config.yaml
head_dim: 32
activation: "swiglu"
norm: "rmsnorm"
init_std_qkv: 0.0334
init_std_down: 0.0334
decay_fraction: 0.462
final_lr_fraction: 0.02
seq_len: 768
Each number is 128 + 32 x the weight over its row's rms, rounded and kept within 0 to 255. Layers, rows and columns count from 0. Numbers have three digits each. The size before them is the row's rms in percent of the matrix's.

# layer 14 MLP up, 576x224, rms 0.0562, rows 450-477, columns 64-95
098:113122147151127142118143195201059085124117114120141103127153186135149094143150122056151123197126
099:100116079137142153100102092104163095151090112176130108171096096083105150170085138201137076125119
096:188132104134162135111198152148130113115138123121039171107089146070140139168136148147128093121073
104:114088123126077150118136113099191090092119132130140211182161144123081135101140154119150079150189
103:088114153167074146150080105083083116159093123156168119158062116131123125092086146171159172162109
110:164101158165108118190128179137071101170126092099151187145165149101105124117140150161124081126152
092:140130125103126142124135163138104167144114148165160220133178091201171156156109134168064104092160
096:181112139131144135143146085145054147199152151037079131124084055191112135144135116098147168101119
100:112119135126130081191111139174123101148152105101142106107051115145100071101119134086125163078139
098:107106105083172218156087047075139151086141140108135105086195111108150148119126189141144152186095
092:072151132145185143210199133122115166125142121142155143109152166129187162108104143095188159086118
101:127092089171127113119130150171100116111128140119135150179168164118124165121115108090072119146143
092:123067124143170127127113152175105068201153137128115117087089090093144118102138082147162152059139
102:143121144116134134105069120138103122064152138158194104049164160117108147147140078190116081095161
112:164126140140174106144102124072127119059075106141156097070186123213060202158179077136125165135137
113:138103144125121168136179095096130189102120077085150124105119127113139175121096126121128239082095
111:134097132149045101130147142164135157141180134194122130150146224121071216125125133117131145150150
103:170166113098152121137089136120143121171144162064142084115107124149148092125112130140119073233121
101:081145153217119139129140150145119120166153090138109156112127102136157063158043113170131154083118
097:091153201110094151147084136185127095124077103143080155096118174111124129133128127087054114101157
106:117174169109114070134145131213163193093105094159115091122086176165105100146140069068144148135151
104:141181080099096099098138123156163148163128154107143103143172053148132115094146181142072047105106
103:156131164140181107150196059129179150101117124159125131140126154118166154145115118105097149082096
094:157071180192168160147163077128163219204109131102129121112088086096185117107110123150087137147062
105:081116123089145078123142131149119123174157075131119113122121118138134137062071148107109163149079
100:192148139133135159130170163144110117122161095161189127152150124118103094129105092113188092099187
101:164102120149137179114164150125142145161187147102119144154102166180133149102108156127186203160144
105:137142144122158115120166118141094125055109064098112125130143137082150123128138153101135097107117
# layer 14 MLP down (transposed), 576x224, rms 0.0556, rows 450-477, columns 64-95
101:072113134131110145167135152169072117120173138127113097140094143120119129142125161180155123194102
096:130112081132157132147164195116135102116143164116122127158088126124094128045109116215074113173165
096:124166206124083156159114103148138115161169129150153168118140165129123131069098141111146124075158
102:138135149124117180135148112116153134094128105119104180181124148091124147110130186101107114142139
102:090152093148128144117119158117144102177093105164122115178057171148197112077096137127137150175125
102:156136098140144129117091165104089102186125129127135144200174198139160145106108131150187146123153
093:128123144169115141120138078178158135161125133122178121094145142155092161115119129102150167100125
098:086133136134159082166160124176159102143115112103103147169147120124113083094110106111091114108094
103:147092079164113102145112116130120085107142147073137127158153137099071058125104116155096120117196
097:120120142166123107156107186171111140140101112144125148179101155055097166100130129094131053147163
092:128101189113139074128076101111161148115124098080051105177190098147113125143181087155071083126081
104:128091118164121093103086115094131156153062090156144167176144079178098099102093080058108185122166
094:151130107103128169086150105158139109108149098130086096085083065079144121111142102118133125143166
103:137170110115134128121207130114172143104109131099159113112097156100093128136073148117101094171133
113:170151142174092141155118124158117098134118126075170160126133128148115133065125179173123182073106
114:115100115119121119098204149048114163182127124090141118122094124081140129098137132111153169174161
112:110142126083143163116233103089118153165177121093107117069156144139145172178139124118119099092153
103:103157137165163185170136082183141113158099150132133138110072089186119111062143152087093068144154
097:081141100136200084136137146105109092109143158147131146009162130136150136135107184099162098067087
093:157134071114158170129107156110160077128128139092104200127118175107151180089077117144144088156091
105:068155119080204095108084120145174083122150156115098106185101129065161104123101126077217113175134
103:119141125089144070167173127151080143095097144146129164109146107088119100135101075160087136098103
104:172160119106110116206180133141085177127085086116146066121070140135093140142092146158106123123097
096:109199171139093109089104130132128060131083113141124115153163169176156181230114097138094131100144
105:155104100119133156094115082123115105077165131147154130136142094128193119137142125177136082053143
103:091129133163112085111132158121114133087084063129110175175078127137115095068138166086104099165069
101:160151153151177146112109108128154163111170109106114071144122112146133130122163140149179124191135
103:139181120092129105110100135210131117121090093078109138132050146119119137083117131175113149145133
# layer 14 MLP gate, 576x224, rms 0.058, rows 451-477, columns 64-95
103:187085133173096074205136132100086068088111117105086099098133123157095088125119104094142153138172
095:162075125163156093106104110137097140086146133164058090131079105084131117168138111126112072099057
100:113108137175080131108149190133108088132155153087165129155099123091115131123107152154126143135174
102:139150107153117125173095061100101142123145121044145114085135146092123083150058171131096107132146
100:102156146118110105147118141158103145165133096075071132127140145135031108161140206119139051137097
099:118153165163148142161151171187113140119173094151123114135168116180189122144054143101068131102186
096:127077094104125120143132121088151138173097154174126140149141121129090145129072123127130156116105
104:138115132095084129103146185130123108131140133134118115107114129109095143129210108132145148196174
098:169159154155098082139084180166168118116145076127116086176060145121078123121076138170127068144197
101:127130106068112095079090097105136082137170153150121090120127105145127169144129131102094119101141
090:097096151123091172147143117177077161125207146139079085098189108120155171122145170178136105126106
098:100103138139120111142177146101105063146191156183090123145116164096126113149082115138129134116118
106:160130123056174145099188162106081150144142149142085081095122136076131150114092170113147164083151
108:109177113129137134183096128189087098142125167116129128169139140170105155120115178163147147135137
110:188140108142094157155101177145097086154174193145138199149127155124114130175113156162104150153124
109:100191120114170152159110108059187142089117104132108114099150162105095153123128122107190122155132
102:092188155154168129111127127172095158173156171149120162091152098100126140088126155176107124145057
105:189165074087159113112128131117074127094109189138099154128107144151050114104168198080130148130149
107:120151174089082085115154167145127131109096126136126118181110140081152160110139153206094108155087
099:083095076083157122162081169068122079182173148115102091095152127073125119073093210109171118125084
097:134148140085116136099099104119083108086120140180137140126133114075093113154125162107151167055105
103:179100065075174146054133141137172166140121171122127092122092108128123117134125105156108116168133
096:159135151153034118108142103136103121099058079095140098139116151124129095198077099131129140106194
108:128110106100078108157117189152096153165098165115124146087127156103150178081101140084122116133085
101:090175119086089155098093212113128079167091075139142112188121093113073158146149143126154098125094
100:111136153087168057157101125118076113104140127113161087058152124082082131149149158099120066149111
096:101118167128102140119082139178076099117125192072117111117189120122146105080143152118143187109104